From a checkpoint of a small transformer trained on Wikipedia: 12 layers, no biases in attention or MLP.
Each number is 500 + 50 x the weight over its row's rms, rounded and kept within 0 to 999. Layers, rows and columns count from 0. Numbers have three digits each. The size before them is the row's rms in percent of the matrix's.

# q: layer 8 attention query, 96x96, rms 0.155, rows 0-95, columns 32-63
# k: layer 8 attention key, 32x96, rms 0.148, rows 0-31, columns 32-63
# v: layer 8 attention value, 32x96, rms 0.211, rows 0-31, columns 32-63
# o: layer 8 attention output (transposed), 96x96, rms 0.21, rows 0-95, columns 32-63
# gate: layer 8 MLP gate, 384x96, rms 0.204, rows 0-34, columns 32-63
# up: layer 8 MLP up, 384x96, rms 0.205, rows 0-34, columns 32-63
# down: layer 8 MLP down (transposed), 384x96, rms 0.196, rows 0-33, columns 32-63
q0 073:533539477390396433458510531494484419567494510487513542361480516478489493511460560552547573515488
q32 118:508476440463573486525545521467539508574417420421490500454515499427504564437449504464552514562494
q64 091:456572536544489508502546507511558547416474531413440491544476498470560553509436543593485418501529
k0 066:531395537541503511491666519503526503407510471479475442540456503477534574531525505482458527424454
q1 074:543482448509479449458519425469490561494491507484480476559572476547456595625532541471509478497471
q33 113:494472543580476451526556469495415581594627576527503524460511495510453523470490491447572547550510
q65 057:496515464442483424484495489452413475490555464541513607537476495519460430483492416442494514479439
k1 077:513506471384434471511486476529498426587457519503524496522471478443480449461470524397447536526481
q2 085:562606436428469496500440483517427368392497543469405524533535461458587510521509506565498543555439
q34 142:512433466475446546487420528524489560482495503446454453569606448528522545447537507502488493555424
q66 055:544515466508488557454486497584521576467468448476481496611513539461559483628505459543536534551500
k2 097:523526563482417520496513491499488478480497454443581492369516406444499452541406444505506529540512
q3 081:432495564559558505469531393555567418554546485546507458449475517437501499510529550492530453440537
q35 117:501386522477473504530465528516522481471574502573556514441469538568453450520432468529528506429441
q67 097:529434506493505508520432491484456418513515502560539467504497583513437516467461558458499512434506
k3 096:428529506501524546496446469449512545483464582544544515433468527536539431490465529526469500428493
q4 091:546546360481499526463458579428443545556423541440540508569549531491531502475477516540516482511477
q36 124:452516489481529487537436516483510551422505547482574452508576477617429614535521500500532460561525
q68 064:538510466517461576443540493523514564444522480427398504472547484420551571475501484566563523472457
k4 109:482412548477509470539549483470588460411545487434497490552531447562581504510540420478498539556523
q5 089:597470544541575533515520459526429438466467420465499521443440521475523493561509460548496474442428
q37 102:412522495508488401445465438564515510451565503551434509519479506416463366569532543504463473446509
q69 094:509435508444612495454527561397616438584454512521452524418608475533480421497451563516426498494533
k5 099:534506586524504541524503528526568530532552540429500403469463526523499464534447589445482429479546
q6 095:617505426508443463425475498565524497461482479551396495545549565447611503534541530417442582548574
q38 098:538524537383493457565547476530472477459499535464518459571542441560412596506359447384454500494522
q70 075:497519491470467637482513477460439534487493491592466449463455625526553475423520436529553499460433
k6 089:490425567526523542429537432443476399429600480445511426424495443424569451519553507541559423495574
q7 100:444526490494483478505604550501565572469449469471472447514433531513526498456474571489607372441522
q39 094:462445498526460459562545430583479623487542470549524538494489636520439508539440498431510494472497
q71 101:490500461507442514512455433539421402532450542567538482482406524565526474585474467449475471458582
k7 124:524497460485382594500477532445468485436484517495484596496585510528551436515502470524499488522445
q8 091:597539474412530568483437556469436452450408541456540429568537484499525499503537439528439525556420
q40 102:570472469470491529488465492447468489452421566401547451593519473505547558498508555469514490567546
q72 082:560524582552433520495428527519531505480487483391566465509522487519556484474503525521490495632568
k8 121:466523477389470600458537504493509498438524450461578450495550497520523494465590519463497447540451
q9 124:454563456513595536507428572470564449573468482507511414389443543508515479455572459542491497558447
q41 106:478511579558568448499515449511636510452566504451502425444455485572549436433492520585565526532480
q73 088:422541458435531446488507477432543459420491484468439490486512553525542511533454507467496436468526
k9 108:400503512456446475468461538383521557428519529480466528487473522543509519492437510488472394457489
q10 116:603534422455613513485489581432566554544534532478443454472586558410448460483538493516482516476366
q42 100:471550497509558413481518406507604464504552559559427485500510401500484521475482592552483446457616
q74 108:514616400466533430479455536438506430501507514479587440392399514525500511524468497478488478540486
k10 117:498619514458510441524509581521461463481542573551461475514502463436446398492380570481461426412432
q11 117:538593490468478560466498398525555435433540610463550449543580485481488591489422556451397481524498
q43 110:496449481495418414541474474517443621509498513475490529552583561547490542385457514459439526504474
q75 100:507481432487560394486566486550491503490583547494525529504443498469552556516424546494446482499513
k11 123:530475432448469438471499510522418517526535540534522626467414450502426517393447483489446512564475
q12 105:593426464449366528585487454527521523402516488496533414516501458454503444466447477527522510490476
q44 107:486469509492489477570581618459515547523568483488495605468493464399575427505449529528525569500569
q76 116:416558485495542445472391531446486477533399529490461499480495481397496472525424484522398439451429
k12 101:511534483457514459440489535608543513409434554545481463490454584519496527532531497534519536517519
q13 119:546465504532512509641465519499473484570456379446499524409524456500486517415458523443572533495544
q45 099:581526407505524499521503595511473459483496565458601516522534513470514485595543529423559471543630
q77 099:618453499462467552512632469505484490447448447471478515564604575517422530533514507465512518481501
k13 115:503502513539476498541437525598519504542526517478572594523609520572522485440447550461451496485487
q14 108:443492509574559401545600552474514463530451513389401399467478522539617506522480505519519521499560
q46 101:511566470576610546561573479464570468566509459431543534458477540482468487562575466555466494501485
q78 110:459539436484504549474514422521515522441432552474523525445500524402560527441594466466404478482395
k14 105:485531455479593462453564411538539540573524601397443464405540456541517470491475439417428558470448
q15 108:461524477481474579545475500478445397538423523514443456479457480597515510522583479396526476459482
q47 103:477512483402456546514384551530548437454443478549468508483450434484522497554481539520483486461507
q79 099:504480514461492513548495477496453481519421473507434592575506574457462570574549570517516539498330
k15 094:536545552527485557578603408505527528566499501525497613535522559503486527534501624444368471442474
q16 079:526513485441537397545434485543533561443489512569569444453584607523484456526511523439507416374622
q48 101:534528442439539391434497514482528418565427470560572489457518489555447426511466521429441487443557
q80 076:508521517491528410487489520455532458520537488498518463538559468564451491472554525402472443502434
k16 062:479522498533495513515537454460470503442360471513500427543495501514670455565513484501486499488400
q17 095:508498410508457607408546512488462536483556565544542535538461461484520530513552437618484543575416
q49 114:517502405428419551446584523497503519596433461477517511492614451426440611489518596565547458523483
q81 059:471476522499417449460494535583411559489438535453437463614545466431563545595569501546560488533528
k17 082:502568428483544505573443578413544492474522516460460465435603510450560597389479490488537467559601
q18 057:525593518458468484473546522507452527526545544516448477465523541446533489463514536488453629478441
q50 137:477429470472555556435622558552559447500558460441395455491432526499490512496482440527539488441442
q82 041:511567476473577437463523475483552512434534428497478491538518540411500576531512445560513538559533
k18 086:498592529548481439532523458540523521527418495493462452508500493532539543515494510398455521500460
q19 087:506384602592482513544484488500458460404506422479534521493461529488558466624573468510561550531558
q51 106:521474534516530523494461514490483484460426403553587474526462533620457430554555510536562567460540
q83 079:483469507484558431468489532513495415586565486575616538490515617575524446456458482486464476446526
k19 095:558475504571467519485504465633429526508521484526504512526377488565463482508596537473488468403538
q20 068:411490495538542434532552495412564519535461466551464470552454449426387508481610519510503451467548
q52 100:512489465402515622474536512441514405442424493511449535469508525465544452426539471489484453504440
q84 058:421602463486562648577408558498471483467428536494514582464436532490438489451478500456552468463544
k20 093:477464542566515536457472473575496437547496532437516405514524469499506553598420573502398479457553
q21 111:524495514553512442494510481490503483553528533506584525512509608521515494400422617418447408419543
q53 101:531529434439545495518478486504528509393577531561591553542463507558427545568487583391502477493448
q85 093:499481485443485386561575503464535553540584544461467513459504483453537547462531513553429597514448
k21 092:414498438507431597477492497485452454445492466518382440519529462490563468514543514541436496526498
q22 096:512476566550477581573488444488483527446526501369558477503453521545539462484497438490400560597433
q54 105:513446527447488529513493526492494578489428448420553506556574429499595546495434521592615471612517
q86 082:457509618455581530533535628475570410519449537391444546532517524490513434525463564449501510574605
k22 092:492488466476485491500515496471468502605406521519439378457504518506573534572514585500416527455551
q23 093:547461619469461453422529467488452534496546421403584503546595475450528647510505367583490455501469
q55 101:508485567472479494475399439499463571457517526504540471517456476528499562488577502523461456574484
q87 102:481443473487511452456494445524455383386503549476451394599501470501518552559533504502513469530469
k23 093:569600512532538504451449398462400449419531560503544500572552562533486458497500537615568539516494
q24 105:462583538473455515502439536531481472440377511549574570550443534530535448497514534513444440577516
q56 088:545480565554441534521515573598401536498557457445612494513411488536506485581518561525409499584533
q88 083:485498528607406488445485477567488543495532474501563619553565465527550497537470537483459491499462
k24 104:520486468543566386468484547438496504533424550573495457529424566475484414531447518530488513468547
q25 113:425513424541460430530535571500470528537492603488474445452403532506478481537547479522507436512622
q57 110:594561423466524455513464519489433510471536500450485483550518475428553536547518546506441471521492
q89 100:465491488465506369488376484546463437508436549495502452476550491522424568466525454460521554512568
k25 092:498544407492524567484476544482501545599565477555536479427424490508550472483530423578452513443499
q26 142:575480617502555455512430612425592533459455469508453427542507501482458563510467533523475523519601
q58 106:557534532493419439519518548492626472555528499571506458478454507460419486562501587462489413463492
q90 113:484482539547514388454559486456460449589434486541443506494544502568554504523530578534569568467558
k26 111:508480436502601436502563628478552499506478481470536392450580491445553561606473497460444591575498
q27 116:481530411522457586505534482400532509480440513529460547531474516443422531623505496483514527462547
q59 094:531487585469494561520498485501542515412539497458441451547552501514539580546483534437547456470492
q91 096:414509459573521562528522503502483471516499542529384512487471477476492378629558430513486491513495
k27 102:540581514566603480506543482484567488540460430559504572474414473461445430471624515472479518417484
q28 104:458513405494483552526375564468526524395524563567402492442481540506436546453479500569507604486605
q60 102:510527482532537508436527463468462540487508487511416533533503466592616504461512396538473514471330
q92 101:498504539439541502501611507581480417516507506482522520468474594399507459499368477494511474522446
k28 096:467489464429503533464576498474440516533472461505508458593518488498452488455539544479426576454512
q29 117:473461339462478548467481533513399593418515468508486487574463597565515455506506476455473467539440
q61 094:555483437478458456524522504544450518563451511535446525594470494551521492601542512486518586490562
q93 109:603440593485422470470561495514540438435540483454411526535651543504500491516491502496478496475533
k29 113:467469465513524476615513421467526539495561483444398497617586468498563567360525489452492557484469
q30 124:549539585491507432541464514516534474564491469555569515493569493469531515455491507507423507513475
q62 093:494433468532448461509374442548452465485489497493524489410490495478425462554488510472469575439502
q94 112:575445469450499467472449547568539484585443477460682516431575537474477520514435419484471540488496
k30 107:475513487400467510439521528509492499424502522479646426519490484502563606504402422550430456577495
q31 117:494430580424535531519571408513528482502519488577479485545513519525478539518578441507428511416621
q63 106:481474504479459584557539424614478418590553494429489465452590476465451527500490587589426469493534
q95 102:380512489498497498511619412477528489491454551452384546461626484465554573501456469534459500413476
k31 107:469413466481491539536612449503446391470459437490508499480548527539521466498508447502493455455359
v0 105:521472551508518448518513564428561456542421520511539514455458443526556473543524561496507485521507
o0 098:610546501481466406510464501594463450513583431618508492467497453510499605471424473463406498457556
o32 112:376464504459529453487461506492452543451453491409573455553457524475589490561553478528470481449427
o64 097:463498551524499558403549509493519416514491499491404623476510477514421506463504484484464484550392
v1 101:565507394448481502507438560541515480465498591553521571540485616579464442473580505513533516449535
o1 089:534508479487480535504476620459523565484468534432456470544554561439451529532476510473396480512498
o33 106:498450493573464592663533503567526585507486473550527414478558497537406432551574536488546515532534
o65 124:540478495504493494493511448616405446514484431522507552383495505510557566534488473511429428518439
v2 104:452476433458539529550381523416576447533494434557447480545462496418581554479488520512510455548438
o2 088:479499526577422566544510550450549539649560532458431491582475592482504486508612472517493582383508
o34 107:488469502475545450501498452418483532461478505492500563541575516463439447484454572446507454468554
o66 103:435560495477492454445533432467467505519424448510408473451522505555539535413495518437471532459549
v3 104:518517513514486417489547445442543436553521513535469484569441463509400445468501500458571458505460
o3 100:499531513596533519528484519529456482507574563544550488475396537516505567495437497452596603591403
o35 115:430492467501546559531536573419467500529480440568545540524543525553485444542585489485584529578595
o67 096:597499515475505453441460521592549506462449447477519585420574423536469563527487478484469561483508
v4 105:496474413360444529402544483450547535498427465451497452447481499424425458501547447513593486542465
o4 111:456594430590544488473353526417475607444404495430505459530511420504516520525508493490494485484499
o36 102:464528513447546466512391500505555479463508493541447477499557538541461517479562560487416521397536
o68 110:497508550505530398635537498525514487536578512542499463536524479510542520536587501505585525516635
v5 103:485548443580552423496559451562473496416517472465491495505562562605550501584516528472460544466468
o5 096:543547515485435511414515466543489501476460558532485445549456442527452492472404530539517497580507
o37 107:546460515508644467622471483562455516439565492518523536455420495501537442549477492435501451570486
o69 093:477502499546471479498482436421513487586472528561490531537611520505530527488518487493507496485577
v6 102:479487453492436502416435478492533474465470552515454561430490412445523472416534517602508386545379
o6 099:478545380504524571519486529529457507527478529502380543456405488532538463550604353521472473496473
o38 101:441502589563470492508535488462534527606502506470420510523528498509488549471518527466441486512426
o70 098:579352469549440454476491515511475533436551485447548545543416611466551454508501467513556625525494
v7 101:463428526455451478461506482457498456471592510512547424510553419514503533581475490490509529539540
o7 088:425553508558566469605431440525481528454524441500563537456505500502511482531487470516498537564619
o39 118:592428483306542442488514513503453463507478526449483451433462497497492486549428509456467474512544
o71 095:472532499574441514419504537461506427509371457486492505462530498467494486416519477538611460469523
v8 105:508537500480452500394399530505501491505568483444516493550553533564570477510425540590404520485449
o8 108:401519477521476606483468489513550531496595451517563391407393489505571461488507531479544458432486
o40 107:463467517545650442445425527413566470484561527461478493518532492474491446538474528474481471568478
o72 100:592473440491481439493517438484465448424472473536299559538462465447394562469530471568467538452505
v9 092:453494587483484484562485636523476534520554475416402468435530527476534477488455508482517564479506
o9 082:489406473452503395560588409466472509530452453498503529538402570493509522535574511516476483549496
o41 104:459593541498515521443536516472538529530474486485529348510461530616541463474469556414478584525537
o73 098:495530493495404523457551491472593527509483630428471618473618511437473434548609500474538466442446
v10 100:514452561464463512516508494461518521419495531482474471447466436476451443505432546553543495524587
o10 079:456486388578600485547453582468497480617459464501579533504440507547516538488505592565515527539557
o42 119:419499472420431566506481501444523544480420522518513427373473448479487431527495499465518540537568
o74 096:561572528476492592529507435476439512444564504479539552494421430499453593530506382514563499530523
v11 101:572545485574490498448502512535518465530490433495451529527466509403463473455457529525518446479538
o11 094:475496414502555506489465611486465485492544508633580549497464461463475485416421491608523504438587
o43 100:485499605578447484486547396552465575510510465536560542553421548571483440486583536585543495558501
o75 103:545450535523540462523511463432515429487545554471568402478563462528550584536491543431478575547459
v12 114:558518532423475493587527492503462453434476593626476520539555486548545535424491525459536455511461
o12 096:571411502527595457563451522597532480524528530542590531578506465570514568446541420486525572487455
o44 104:497462557522469525472516460486562502518551409491598516488452460495492420545491432541545625485536
o76 099:509641510486474526512586475477511521518514467446435521533473520453522472452477465520533465475404
v13 094:470409508457513449526550555577479528467495499463471421554487440522474434456476513472571597495574
o13 100:455447587502468530528492468490627451506489522539600402520407487477469547488505517483489543528545
o45 096:553508474439539489562529394457493517430444427453456524487495457436486453468507525436554518485526
o77 091:536357500508480446469517495614397550544448546549515478483502565508515488522462485588533469429489
v14 094:375500521524512490487473525497514501473466532498472517466478562558578485524497443557600532464466
o14 090:520479601492458503579436490509534483456556445401510473522480486471487514539563504337494515546557
o46 100:464586545537433480498494538536505520547523491568555506475464495526439496506507435559606565460459
o78 100:526488539519493486413561517420477455567429474503604502505490446532420436412579513413437596476435
v15 097:586579465500568449438502541553470511571493556538471384431475475515515471509508550550464590495492
o15 098:464523515517526481507592513442527507477423487485493481557473478554525576493514411446519476484443
o47 094:557440576492556484467466531498540519454485468531561467516481522536393504490488493512598504588618
o79 106:416464455513563469509473528574469487551588575509527517488558548477443446586459476580341394522428
v16 089:497538507471514491505516413564405598548550569451540486450457533516415531503459545559470442465557
o16 089:510495468490413575536549472504522465525480501467452550497474519398526472482552453489472403426452
o48 098:480413496446498440544574483503516488497640498562515485539448411606566527606461506547589606473541
o80 101:513408493544560509458464530543558535563507539528495506444506484414490592532563465470504411505556
v17 094:515548542513525577634529505527529465531448462448526502585510474541601439472513597562482447497530
o17 086:397632465496473404578506427537512491416473459511493431482544547516493502499465499491426489588538
o49 097:526542514540570455471439517513540491535485568463461508565451395440488499383498477474497521528467
o81 112:528480524532607646528507491553382469461517543562512519449439511494494570524473483474507522495437
v18 103:463486499542536456460472465429522494448468356444484519544495554415487559466590527459451658579498
o18 098:470564422489452425512519507554511514509502456564663476462467502475487562482462468491459460460616
o50 089:619557456445483469459437573525536410514545507483538507553538534617541506474481436520455588531447
o82 107:441482538492507531543433494423483551506487506536509443420496502429542454628498553387545506545639
v19 088:508489561496490497554458439515384505446497504467563483490472434466524446522438473554626508528493
o19 084:444574512531448490489509496460489450530554449486537476451476505511460402369531409554473513458533
o51 103:484496462463443482523434470438469502457487543509482480594425391493470466575502538538491568509555
o83 100:490453526452522493487526433556477479529457596523403434596518502457561600517469562472390389588506
v20 108:580507540466489503483497502433441398493470491492433517396540436512573469533507479477478504499546
o20 112:515464394523550470506509499432461449570482460551493554455447493468538482469507479537479544419395
o52 109:524540522461575416579473481448618513458473445479592480459458505545559465463496496512577556564566
o84 092:466500504478428649516567544488434576538492510492523557556453424534334482492476397491453445491525
v21 098:467613486557463538526471511459541509482547420431550510454413401472483483483583531386453374526415
o21 084:495495513493570444474492513510545593448454353581507469526500493482523478469462453516556528481613
o53 111:474528450551453537431533547527502449486493513560455515490514526476520475536572584555482451325473
o85 103:505519439470489447509532477450452589542455513449594469414557589466406548521536454543513527590545
v22 098:398439437545463507504520487499502569498553519541504564427619544491460477508487441559486545561497
o22 089:558500524513475476588546521539434473520589515497428465588408512475502541389422517584507471481440
o54 106:484482467425473505481468475492496509465446510465330612551503488461485549513517407499524446395398
o86 097:553561624451516493460484587502525526559424553436448491475507468539486595624478474385512487434588
v23 096:502425456434450474507517481528434463556631597467479593435544562595517420434399514507522431604532
o23 095:545430545491561488606457574502457538489516490507463544495492433566550405417579380501517500438444
o55 100:510571463473482480529540360514534435553473561502463606481519504381401508485356575470496411496476
o87 096:541485511505428550520525492520519480411580519459407560500498477530469528531594450476537574543499
v24 098:439499511578425504489567538563515570495531406520444507528530540489472521516570452618558467505489
o24 098:488519520492462543456529502434504539492458508464476520393573513529648451547495462577529658451435
o56 115:433496467461531535553502524545552511412505476509495441583424447504457395536541515525581441468443
o88 106:505579582480545526524547561463557458495507520426520509468592589514523557431452539402449465478514
v25 098:533452487448512542517579525526503550412517428437571508507477461540456490523537495560476494467502
o25 094:541440516479601499490509500547538483430514507485379541620518502577554467563532583496525509476470
o57 100:468540426478528400485391472458481401585470497553360536510377444433475492452527409510527474524450
o89 091:484495482522477547486531524566522606502527459483639539393532487490448439541508524520494443543523
v26 104:481472523523475446477492487540569518508552505515570413454441465559534488416439416523472581567496
o26 093:468543499505496471517549498458466441439557539550658540505466458539520475415559408570529525491423
o58 104:447445532447533584538442530457487517417556537491536405467467491437404548534448424493492555500458
o90 107:479487557534488479447498509465488554508502527629525538491516635513415457540567654465451475449606
v27 104:550510460458496510560457425518442563367556603550509518481450482460441490503453386505491538471544
o27 095:483442446588530538490598566500543521474477539556509500528470509545533513438510401566590497568425
o59 109:521570586460485526474526464522489549534560560483526482458492559583507521571520499584500515452388
o91 097:458455400520539559550498551550447476550508456526482535481516404433546504499388476460571565426497
v28 096:438519475447489464412474523601477450481557472539477576586483421481558441519524612450490605457463
o28 093:544515557531549529513590426500491541520469440548468432492522551533540446490451552542501493543504
o60 103:470477520500489527565574550537560478399499473479514513549528467585505475465506485507464541582555
o92 088:390518655456450433533534554410451506496513467549555522483521553515460546568543512426525465502477
v29 095:477493483574317334557438489444512440530473484541494450485473458513424428496576556461437418506462
o29 095:600443435445432436495527399487507482392438512525449528487462471545638477510526504486547502519583
o61 095:451501591515552455480512545478531491486397483534443415543571600420448459543527542443479455473524
o93 109:516460460502508573530448459594492490513437510480521583455469452467424639559393439506462513467577
v30 104:385554417560454493453580589397429513508476519514514523484422515429564500515431555493437489548584
o30 086:490457458415535527440485562514534483453460489500428425457511536500511424439510505492470470523483
o62 111:478499541509509458447482507527528455548491510466539561448555507445421449549501505431556466579596
o94 103:503535586574487594456506470410485550564484565479454487534564565582563419525519461473490410471448
v31 100:530577484493464499463534421579474444554564505521635508512476542454488440488461485483501356521454
o31 085:512466565487510508536394519492468495555599411467361466435477499518549432438576494465481486470517
o63 114:496527425474523519515575506521477477494507576535666600530523553445478484417491487519468454527489
o95 099:496381536540520562553497513589472459474485498610465512481528523472430592555552491589457589440593
gate0 107:455540494502499556473524547566585456453517504593497474520488482620538561543477558528613526571621
up0 115:463559529516521600441550473527550490502469540579527492363493452521475581530484518538535477594576
down0 111:466568511477508466523520562579477481577514541543466387569501644487420535441492398404432464509451
gate1 096:484540503514487548451464529430552532513449524523551467500468476560568492500473515496451440498464
up1 096:593493537555505585531546482523471487579552562448531498475483512575515579510528470475559591551484
down1 099:509423528576486479494498535477534610470470512521596432496542487415447457461504463471512562523434
gate2 102:438543409461500484491508520561561502533488424432533466473561557520402529502575479610524502492513
up2 102:527574533437440571448488471459501505509463582520484450554448431505480452494562540448449493511513
down2 106:532437428603496494489468464499622508516627462508485491386478415555432508525553521486487536540439
gate3 090:550509568479456491519516475491517561604549459482373512476530389500503503438495484473510570515495
up3 085:513548569476569488490515460506484554470428508493488483434584503526446456500435475379490534581417
down3 093:475390573540464525537434496384448543489452397522540424542493459559557571534581539532465493437465
gate4 091:573406531429554520544540503545490512582526440510510540522535497526514480480555493488534471501404
up4 092:568549455503461435577483554500461548444385493504500513427583455500534456595466544568562521557449
down4 093:451572529487488522487416435511585441436567535568558462454489456510512528538408501561527541525545
gate5 096:554470381613459496453443445382486414476456474406547531478438518520518543459507479554472563485473
up5 100:550605504578578456525492525428488484488472509546510455557411472527542542564534474606458515443477
down5 097:428466562468515472480421529490520540322501441418524616466563532451525471419411509482509405437424
gate6 101:534531486556510502525445521641519491465502416528534523533566443420588509563518544500477473522497
up6 101:521540537445539523484512516522527492413542575519521550497473451541534512480519472495506451561524
down6 108:463515519482523470488410545449550468470599527566561486540510407449468476443547481497506438467429
gate7 102:338466534442508412516458486527451455400564549533495478554484492505520428415489558493471500508550
up7 096:573543503486517445389517571516634439483467478425475557535569505464543512543441461499421416517521
down7 100:382534435568568428499538520485546457480569545535577487591502478441512502515597509474592571514522
gate8 096:536528449454503583457509522456490481584495472537439414507509457554485554511408437421543506533470
up8 092:478486481506578536409590400521493502496562502554569489473515524466525508403504554555461565486504
down8 096:559562473448479523475605486525544495527605498536478434477522529505491600463525513496496539508580
gate9 099:520523551604537571466536483473519484512576493502486464526556562478568473437570502523499513503542
up9 097:503536468481513515476506553609474507455562421523475460500514418557476511437486473550526465415475
down9 097:479540377551524474575544488486470466494457452539482572497470572523487472506437533490557533501503
gate10 092:481497505436537519479535517430442639552629498468563501561580555561457487464541533426504465538566
up10 092:547548446449505448550501484514496431570451583451529602591422518455510439436462506532510514510503
down10 093:512528551556518509451489471518452572449404513555615533406491528480458437502442403485523524516576
gate11 109:451537496538524510475566488412497496333533515491555407483484495419548404518473570508569511603500
up11 112:470508469480470387482469505420452551449459536527541577564481491537492476398466479479494505502492
down11 109:571561527559553489511470479528453515507494527498536471506482404522454463477455450478521473508433
gate12 115:547453502511522644563453446485461574515525532518574499521447538493520404468429528451498448475586
up12 101:518504442569555520532580543548587564480423533453416474528548536560477436536571496453523466472524
down12 106:412503512566465564472528539528554524537457499519446506534488511519464466568490489486546496548490
gate13 106:500456476554529430518402513499466563436451566514436479444558526593428510485516409523554490485492
up13 115:548550548518471514478519525592510564483604511463439478527570517576475595523483489494495546472559
down13 105:438531482539539436403527463540523460549480421501502504428422549583467459485414491502550489543495
gate14 103:560442531600516501435426508475585509474632595513559424467620510593473482532586538502537444549505
up14 106:452519433478516463506544519393508445521463470465464482510514496484543547497378493533498489530447
down14 108:442614432517461550500604467431429482471435564462467506534508469503381497460529466546482522409491
gate15 112:472454469540537558485601478462500427494452443406505529544469612478521560408490473485501585485480
up15 111:507536490495565462474574538539491534410579484512429527516520395526593465486561530537464402579530
down15 104:494564496491410504480549534513531583425470481463583510431597580492397571540554515486539480448558
gate16 098:535538455574492503498554568580493535488502469518548496426489487507423552511440549504495434572527
up16 100:443502470412604392512391528457463450486498438504528469518557512536603503568482541516595491435446
down16 105:434491398446573485416571428534547531491481485461521579498535450423519509563570532627489418464501
gate17 095:515470502458475515462582481457434388599494542480594616537504452642595447531585533532591472513484
up17 100:467475449520573478492510371513522478481414522518537519416399505494516499636423480514502521516515
down17 089:497542457519496387513593476484433465557469541444474449507556478505486610525570494556541537434414
gate18 094:437481507528464524431482462523428566390446509523495528558577439496512456521517543451554522551396
up18 097:565568485473504489521477525523562405530457426587459459502493562543473518509523558561483585487570
down18 097:503513425582444541506445540458546465519458591513534426592615410476548503539560445442490475512418
gate19 087:497400498386380511454522549415560604467508433504496493557418500391435506583574520508469564549425
up19 095:489429378528487598529497464492518505529474393514459508519442468434452545515509479389495569680474
down19 090:487502441533421535526477545430404469521533580499527541509552493506402489538434488560540492485384
gate20 094:594553506462475561474512460467548461550480459583552563463495496398509535604445471419497537497592
up20 098:467516550511460544439475473485481447532396468464656524445454522532495461525457442443496383544517
down20 098:464561564519532583470459441566485551568537509529484476462527439497416469484469471505521509584556
gate21 097:422543535419453484480426438479462438574531574502501457537459480464525459477458487562534476458566
up21 093:618530461404479554540566501469427410523420484524463507521507472426525390574485530508524554552438
down21 093:503427452556509520539393516493505625516530434388445475465507503551511438481483441491454565444483
gate22 115:501538483437510491515490465432495567487460495476535507549560535539589442460602544600529595511567
up22 110:489518571466581527504541561494505460450591543551594466509511508508546507434512549404591531491435
down22 099:621516454641529491422418541480505525457489446581452463488459507464453517518404414588460490501454
gate23 097:416492555535455560460477450418465486558470464509573472594479571529532501466498604423552497502518
up23 092:485491452550468510468515504466551510510504421530526488476563528417511493525523478450408367465516
down23 097:423363599512481513507524471459522521592444418561505486575524570507537476527462573522510399510548
gate24 103:546554483512488411475413505602563529489509446428499442555461530484551410558476518555434504438438
up24 099:517595500579527520420454527540453527516551503477536463503403443508471544432503514512557421571626
down24 100:510462507499540519557394457499455483541521480532425544475507472532534481502567502571514448477522
gate25 103:531598496453402507453470420516540513569420514591524425575501543571570497458562488537484490570455
up25 093:501514422561531482412576415571552523473362448478488430417494494416509440524376502417483542526433
down25 094:480462485489551450470503500475492439494412513437516496575543500552561502502528504556533498404548
gate26 096:481515436483519479556625573545515521522472497458463428512475463512543440497468543535529444465500
up26 095:522449518535503568489524560443465469488533494580487507541555465437568542476447589513450591413538
down26 099:453534459489503528477508525500468476515509496501440463445492402489556372587502581425466511523527
gate27 100:496455464476435580469530601483392451508519497560459546406547516482517480533456415568452553468509
up27 099:499483469532510470596394490511564454489513510555518536405473444513539616523513518463494450504483
down27 107:563459432425488511568573528458584514559439473490383498520507554456467504537469507534499495555489
gate28 104:474520451520452538552584519525517446502573464560487557491555449388597497507559598566497495526481
up28 104:427485571482464438466539551528593543552469496529432462441560432452483458495392530563569449492486
down28 099:471428525459539522486465586568539449428466531540567493543341487547456569549462388407461455493489
gate29 108:456460483446581412495494469532516461461468487508470509477554492599492588476539497502528472533466
up29 104:510426546568515512482445546479534539552596480568531574540579489462473443550504483467560514514489
down29 097:457506536490584541471436449526537577445479544564477507409577452484539517520547458427484472615464
gate30 100:434490552368458486515614567525487565474539475466488464471482456445569475481507516504400478583506
up30 100:424543453511453481449495538581463612470582530451449533513555556515467536563527375518499480546528
down30 101:479403553424431536527541488502525446426559461468482578522464407568525488481538547536499499497456
gate31 108:461499431521528523496434495532605537542489510489617421492435523568452548546454487531499456546495
up31 108:469497556480475605398545459514531461496426481411461508467498506550584516511484435540498596442511
down31 119:436525516592467520522430527485473454397453437517538460491489510584563548502425523503512578479470
gate32 105:486369529467517455505424448480526491535465482587543520522426432564545524449508509517488427457509
up32 109:478480525464519493597474540549491488503493529527431391474501360513526569553499558535551514492500
down32 101:585572534524431484513532510516454465523456419422429484556463472583533484483511443507460475471548
gate33 107:507533556405504479535502526506469522502498593518476416506523460501564463499495333493562577490507
up33 101:501457500578543530557506467498511414511575382450469545467493493559504546458495502462440527594527
down33 100:534477525437617432533463487612505532477425507513571502571444555490501576497538538454476429472487
gate34 104:535498517590540460514418485483616537446584448490606561560456508550385491539491462468536490584483
up34 104:494553504518530582469480555506461454452570412593521428507518409469447508551516589573495524512485